config.toml
n_layer = 11
n_kv_head = 16
d_mlp = 4096
qk_norm = false
attn_scale = 0.125
parallel_block = false
lr_head = 0.00444
schedule = "wsd"
final_lr_fraction = 0.0
Each number is 128 + 32 x the weight over its row's rms, rounded and kept within 0 to 255. Layers, rows and columns count from 0. Numbers have three digits each. The size before them is the row's rms in percent of the matrix's.

# up: layer 4 MLP up, 4096x1024, rms 0.144, rows 1482-1506, columns 512-639
# down: layer 4 MLP down (transposed), 4096x1024, rms 0.0366, rows 1482-1505, columns 512-639
up1482 109:139132147148150098144096109138134135159121152113150189110124151110095101127139126114126110116131162144158157141114101105118067139157106104099113148192146130107121145081225108084140140168075041156130148101095061144175133127181194119178141139094156076076111122111116094127119098175096101149134140100119172162181136135120139107070161180163044207139128176147144084178103161094148149081149
down1482 108:163050161122129115086117083118174126125075107107159112048178121191198088103158094109140140116120162088122136097125139171071162156093117166138157133143115127080099131130160172084103117123146176178101120125146140106166030097124127148076127113179089163112169161165137201116159114185081100146139050164139154112137126133190103138192137163154130101143156135156114107104199151124102083179176
up1483 098:173062122108148113136171179096131115129143079156157197130121105135139106086115145019126110102201135098147167126131219118112134170168138073145133174135171118195142119131153121138161115148116164143120102177177077172094200106148132159167158152201077063114158132124115141113112163142120163164050119045139077144136121145160179180140100169117116077089100101102147149153052137112175098106121
down1483 103:091155121127165113062157124075106099169070149162120134120116088105144169156122116185156157139172091128049145104056094211126128045125169152154065050170127121146127144152156166187130175078141099081157093155073050102132137192099118133102179121092164136147099079129101105027134085081136130166081103152121133107154150112063153104105111153078141109174159067117163104132166188136166092087099
up1484 101:160077099125141127108177125069121142131116156152145166092141108088148140158177109128126117093136091108090099092139108125079136131138167102104111145173119126108195079163141125129137108088155162085195216099084121141116169121112159137144153179115151133144114090099143117112110151118104155171173158097147121081142130107131081092095082097134195178095092130116169114187157144162115062114133
down1484 106:105124096122184109167158146195171166172093121131151141115140183130104119122109142116070098111109184136102154126127155105103072135066090085136155148066139132100135153152168140133134106164154171086163097096176117130106166144130133128185126132117154175098126127092087122086113146153075123111138097158113095128141183101082137101083102146073131142144131214113130099156121084078148145131102
up1485 102:181115117136169154143127151105123080127138137157139115106131105090131142128128043142109175129141150145135134126163148123138161152206101158126071097130157152090120209132116110161149148128092150145121106117110068110151113186099124133100110114193142161098127130142119127077114200172192130180149136108076064161146157081157154154159130128155136120152127150079105139173120138112102101118120
down1485 104:116112118061164150119106087096131148062143175101127186117134127127144114126102080141132146110161141131182098083069120096123103135160128099117128162147146071127134112216087145114111146125111158120104142224151087075092131140102125158118141179097121099106149124136088110111198100139144137087125123187099112104129099147073155152150141132171171126093135149118201143077129155077046093135098
up1486 102:124159173113136133144145171124141112163170164124131178086111136078072112114093137153146158198147188125140100103189112161113104140107130133182054108141143163097179152135166099053194168101101140108135107146000099150118138127127146189137109168151131122103134111121135142075142182111126118093133132105105084178146165106129133103128159172129125132099144080161142148122107075127079117167132
down1486 103:153115105075096131152135171195135099148094129131135080138169111164125150163089095108141074126102124141087125164092151102100130137143097094133099112127087103124140142115104131149095108079146084083164148156183125189134105107150169061090109129111078180158125117137094121124140124126155114119104104111135095076130165115158135136142110106124137158138066143121123144116159054113140116090149
up1487 094:109102107115123164118145157069149164137151107167095104098104081093158038115161107162101107183087154148120212096113063115185154092135181131159164104127112147138142138148088131131177134086130134122095088096175162131076118156104115135132104127112141126114166170116126083169146155114168139153072148041118118109117102094119084122094134094159152185080041144118126050121113113044175114150129
down1487 094:101151151143099094124144194136142114082141180147109138137105109126106056154123093124122126137149147159134076104172149087127123094094131168097150142187099077149078172110158091159128093063155176151188115149110115094151088134095068077075187134125111110197148096172184127141066147104124125118103134118106194148117059110184136231116187142147117097114149080098153117117106083105068154109176
up1488 102:137155130191087105080110142095123148113116129156109114078142088129061134107154181143106106133053169186150079146108163177095136146143080159087116178130145096106147131134122114149100112140104107158089135143192072152092135196058128171130087147108149123131103121121085130051145135100093157186101136149165144099058088158125092130080096126148165131117152144064178108093068141088133131208222
down1488 102:094153115123121100148103093114093047153081098132138159091131103113120140130078149090149171163159122135163158107119119145154096104100147093108137073107083123112102141175103147077140109104105158171111123127091213076131067106186185100128125077154144108116145084137119109128147148138186156180154059086132168127146073061103171110169171139170155142152097110116149218146141118132126138152145
up1489 105:100129157126148141114105109135151151163149146158123174098156084099180173120077231120135071136134132112185125141188154126172149167102083152122112126149133102180125077126143102091094085104111110126152202128133108125091195148099104140135123089087080126109102137157125105110084166166115070118103114141156132081158168123102134118111082130104115101172139075179087181114180164116129156111128
down1489 103:134154136111121109159150101130115110148151164150108069143170086119166057155116129136172162047147112074135163086109141087164063122129198131161146134121147090102132166099141113138077106110075164163149120120177104140109074150132083131125097161151123098083043077148129075095096161096068129105062116094112128115139125097082165091106132090127121140130184112159116156139128162141107111123155
up1490 100:185138119145138135099126137101131179105151148173134178209125106101113108152115162135167122151143060105179130123089090148120164112155177166160058103154120105081112109089136093168109125174132137151109160173197152112120103150130164144103130085082126118147145131129151087097096097040144153135100126155183097140166127092137111117117085117157160133085139103110180145140157145123093177151122
down1490 103:140163134132130128135100094137130177138101139137149161130123126042067156093109061177116154110112129182138095072130055154115114126102144079141113127111140168064111140166095090128153080126127154103151112141135080110137126105105129160187117123101140112154155123159057208150149120157150100084139098098170130131100152170113138144102126100118180062181136125136152119108150143142133022125178
up1491 103:107150127169144132161102159118153152117142111071116113087110110114185127136108115089102118186116111125134090139167132172074118082122203144108136150148122138116127119067177151128141153103115149070044166111139118123146071135113122110107101156113133083114108097087140142149103148153106147137101158143093135092127161147148141053163182145121131073151116139128122177140122164100083114119080
down1491 105:023126121141108121163132140126113116162195175091120146135179059140095168096137147094132045125102116077104160137099159147171088171088113124098150112098097115122219140165148142134175124108091115127164179142132170142143127103157159121163113149121157094094145104107093158160127148073067188151114155118104120095126156164123120123060086150148117145118122135148149084121171084107122114066130
up1492 105:109090085114171165107102157141134124178170148144100142155116127108091071088117120097174159166144161145119109096091098130157107126082179118156123132092128142058127147119152127175061147166095142139118076097139109142132132132193160118153133096177102108085144136107127169109088113154137097153086139117154113171088074095128134104013098118136140127126176190092141167102102088174110070132123
down1492 105:118160123159133135138124098095129179090134143180091139122124123140111147142189127136141124086108143139116134104113078126111102111155118142113090125091065136150109102174145139144126136176141142147149084056156083116131112102167139151140127128138109180103122158184052109178196059117169102156158161151130056115161128162177137077030089185156127163087177150139123116083132159122186147108118
up1493 099:147048101140176107108152170167110163104135128081097141144118084055090095093151126190095165160163142146127091122096122116126128140150094161120099130137140123160102113025175120154166146113109131120104161155054173135095146146168133144125132100097123093130076133162109092154139153085090097129087151143170137112191101144130112105079094105094101099070164117125113133147185187101097144095126
down1493 106:076122122165134142132089080194118078108127144148121182095196178147079119143124124141200119150144135144120082129119115162133101152142115124190171106120092174135125136153136120112167150137086201143114155189175138185127142153109195146152147083070130162127114112053085136160135175114080134155143090122071085040138135141167158104103097164137105175116146135118125120145104156122125102119125
up1494 105:193143155106114154121190107140127175148149190145151113092106101077142116088089098077144117137123084114115116156118052153130099173088110122097118085104170148109180140111126142176163114128101106153122074075136089100148077070115127162095120099119105129115146117143164140100145131113157121141143168120049159136159193173154121158131094120180125134097139096121096113163179097134165147121115
down1494 103:102119150150161146136137162107102150114167132119119143142165113115137138188142123164137148120140144132198126100142127156152144199130189140120144141123104110097140130171054101113144148107134158126098110145153156078105064097129132095149118119159138106136110077122160130113077090066136134136154115080159143120120120143111110000089113170114161127098096149153110091084105117138138133176127
up1495 096:121161133129169142134089162103095133155119155088075133110082137134115131137103151076124153170071110118152121120128149090102156081141123102184110155127124155160186131107091154179152129096123088102120112139151108146108089121131172140144132180124046095144140116136153145159190148184110118106129130108136111122142090124125158161141178141146075142131143180065083096093126161140151132101128
down1495 096:118131135099132118119170141087124141117107108115133090101154136116137118132124116170113128095085083174173096147141029145094113193107105184138135119159115140106130120089170129157142110134154137150141090148134154146181129125121133082155148101122165147166123143115151071127125114074129092134143098126158159095102149066075132131155168147100160117177150140148145132122059114107196106071097
up1496 103:127093103166116124097130166109157169103095097103097185147111165112140192132131137140157096105147099121131170125135144130119147149150146101152179124158176136147159091114140152104137143124146185124073083107090147159096093115109130097103063186189079111159167106129123113083130144086153044173179095085104148165151074136145097082115098117128122108141093196121058120132076164130148103127111
down1496 101:098111079111157160146135161138163089093134083101147189152107153132087135160158143123153109140163112137091116100148178149150098142101184118204110153162150077135147142169086135122090088155146178152130176123041134168166156137118109149110112137179097120097109137104134134100077118143165064113144197080162143153102130159146119160167126178088179159114111060144076069125126192158116132085087
up1497 101:085091111146141103026097169213124169128132154083132193184076164159140190078072142111105092133113118098126108114154110127151082157078134114147165066203103121122087116110045151122166118138188143173146163069092074113136146128135168172144096099150146150092126088135144056115102179134148086091099122164151111121135105139070184070126191151135157131171125141134078147158179114140157079099085
down1497 101:125161145126099139144093170115076167159159107187141079106160150097073107140140176149053104164131153156177116112126098126153132118106132169155167103112138141153134094105137121160048140141145107143106126114148153155058113139089124127139197137154166075085118164161133216093099152204136073127104090142120043092127124077135105114164165065085141155142152148099155124094090094149139130190186
up1498 095:138080118132113119083076171144084139090147113111171127187139189119139125134087126120180127091154181094157185142125096163135131114148133173162144167204171110141100163129061166143150108100067102131131115126100145138152126189116097116134143103095109146146140156113162139142182127091088130146094149058159139158082109127164151166104126140105145145158101142141161113059088156114122165089139
down1498 091:100113242144100121175110148151105147145080133145102125151161192120161097150190178132130110063122031145110123127111189112096187151135141121145093166119085139138149160144131121069111159141120078181177058094079149143171155078111125122089128158108149120066121166154132153121079075155097125134146100080159126119072076130068129174091138141085125109127097093099073152159131126085097116200160
up1499 103:127138170129177161071182087117106135127111107119192127092110133162168173158161048142072106116157091128147139124136139119130119109079107099168134155128164111137157088137132160153114135153198137105092154108144094219150105188094140169105187152095158122132180110131129147084121143111109124171132169128149152123146179121127138157146192078137117149128142132073094149100118112113150164139106
down1499 101:059161159125164118156158136120154112110181106094154128077120119117115167150125131066102207140122068080172163155171136161135110158126124096119171080156170150140139146092070113126136139102125135070155157086103174112138174096157162181198085132109115131154116127104110146135157160124126097180086152107169165125143127173148168150130129154052180146123126135103132178116177120165140100112139
up1500 098:129119151128146142154124081174099080132136103132099183087081079119206084079146097153103123084147152119095150125164123167145077126075142143150110179096142133143115101224087161164180135116110171151139107136192189104108136077122079097133081132136153104104131170134177103161120104136159073108111139159079141086131125188178130140159087120179128079144138138073136103075165119121111120113094
down1500 099:136126101133116129161181164151144149099075133098162150114077108131096139144211083140089124135139099069196184051127153124103142112142053143149160089198104169080164161133162077167110154125087124080128113167075101132116102195072084168084070128158101091117116091099110139194121122079151119123106095079150126117155141117143150114143154142161119104120103148118144103151141056117075087174124
up1501 096:157118120143117119160134158107106125149140126105128116120142102132124145104111114217109112086124133141167096139142165095042106161152128112096091093082164113113128108118136107090101178141148076126133168092159156151130175086171132064143123142113173108146107175174123111146080119158183112130143160146137159149107134092085112118145172159098123119117109125136120137129142100091062190173109
down1501 096:101108107177162138088187097103143115171146122083130078176120155113119138074103147150109171068178104190149144182065177094124112090123123163139158139126149140185112135120124153184160132169141132160161092087138089114136112118120118120105160183173160135156132107143235139151068139129124113137104158099135145182120136139127112120181147154112085140141087145138128162123161145111080112158184
up1502 097:071162074136135107117079112121093124140151117088167126078097154122094166161124147074161122141134118198145122172058075134074175081151151130117120123133146093134101096115183161113104087080152100160133142203107108130087189126108070093146162191135136142109187066126178129175101109175162132115157147167094108141110093148122097131158162135162122121142155114113078171039141141139091080180134
down1502 093:157127089117142160099178152076137127165126103113103145093196122186095188156124122147141152157139131074114152146132128117152139094168119092081185113128155084069199143164117150180118104158144135117092163127132180089094098148128088161106140188136092165130120124087140082111137140109094198140099075162104092118164132157197089206106137093094184053186112203133108125121142086159056154102162
up1503 105:081114181102122183096128111123132123120117085147177162065131047110165154131124094151160149123136109150140171155156138173135124104127118103187149057145121055165152120120125100088098074117095101138083137107144155148160080107114132160079131120072157141116193098105135122156112117094157106137165081143139118097154086137133129070140177081122140102095166120142147124088110120185135169109200
down1503 102:136153111178127153124124130160168150158185150102154114139078136127136128159145133093121110135114167134177159163143132093111104102094125085151131106157132098127098115160152129099161193087147111128131088133111141177090159141117137151105139206076048132141082103173134109160123128133155123130069185140202124124110158097105072147131093091141153089148101109061149196185107131129147109107112
up1504 108:151117133140117116133139112095157177158165113134152082093037045122117110168179192118229172095086137121139110109076155092144100115121140184168154172060084128092131072077099136149143174117217143159078142122086222111166091189118170104134103151092099121197102127166134159091084159187135110122105123116112191116121134117129161155163099098137156120151104141173144081093092108100129131137149
down1504 110:155165125142155135116117065107111161155141099168111109201150136149077102087165126127114099168091123160145121118131161113148046101128154135090119148142132106225137067077128123122130181132140119136126178094092167130122114156111132113154098157104091152151162123117202102146162170124156164159150132166146164151121130130161150077145188136103108187096128058130132112085163089173178227094174
up1505 099:128193155123100116157102088177172097085137114121204107152118151183186147125079096121100170134122120125082104100125103116171132073043122120063151163156078127055112162117129164115205140121175165131164157153100130181149146108125136169114099077115172131130112050198167104138097114099078209119104064174152180159118124168116134078102071139133099109078133127114161095107100140110144141093144
down1505 098:073158115070147158127052099102135158122150163163201162101121112082098117152131095109116074067111052066153116141142099132208119086132122123152160099148054102144110125163151092138115129096139117145119099157132205144113089112168104141158133059183177176157114124136152134160107090120089161202137064096130164107075161106145184093134132170134122146149146182160108137071101137110174129133121
up1506 097:102223114166129111106117154092093085157087092150149115167140137145101083202109154091131104122174122162081128083128127210177113132149137128173118175108182103160158170147129090164074086136109106134157075171154170118156090116131135123094095107118108067090148162138137109035132114089135171048100091136059117139102148090122082106124132125102153125094114141130197078139139085139130084166175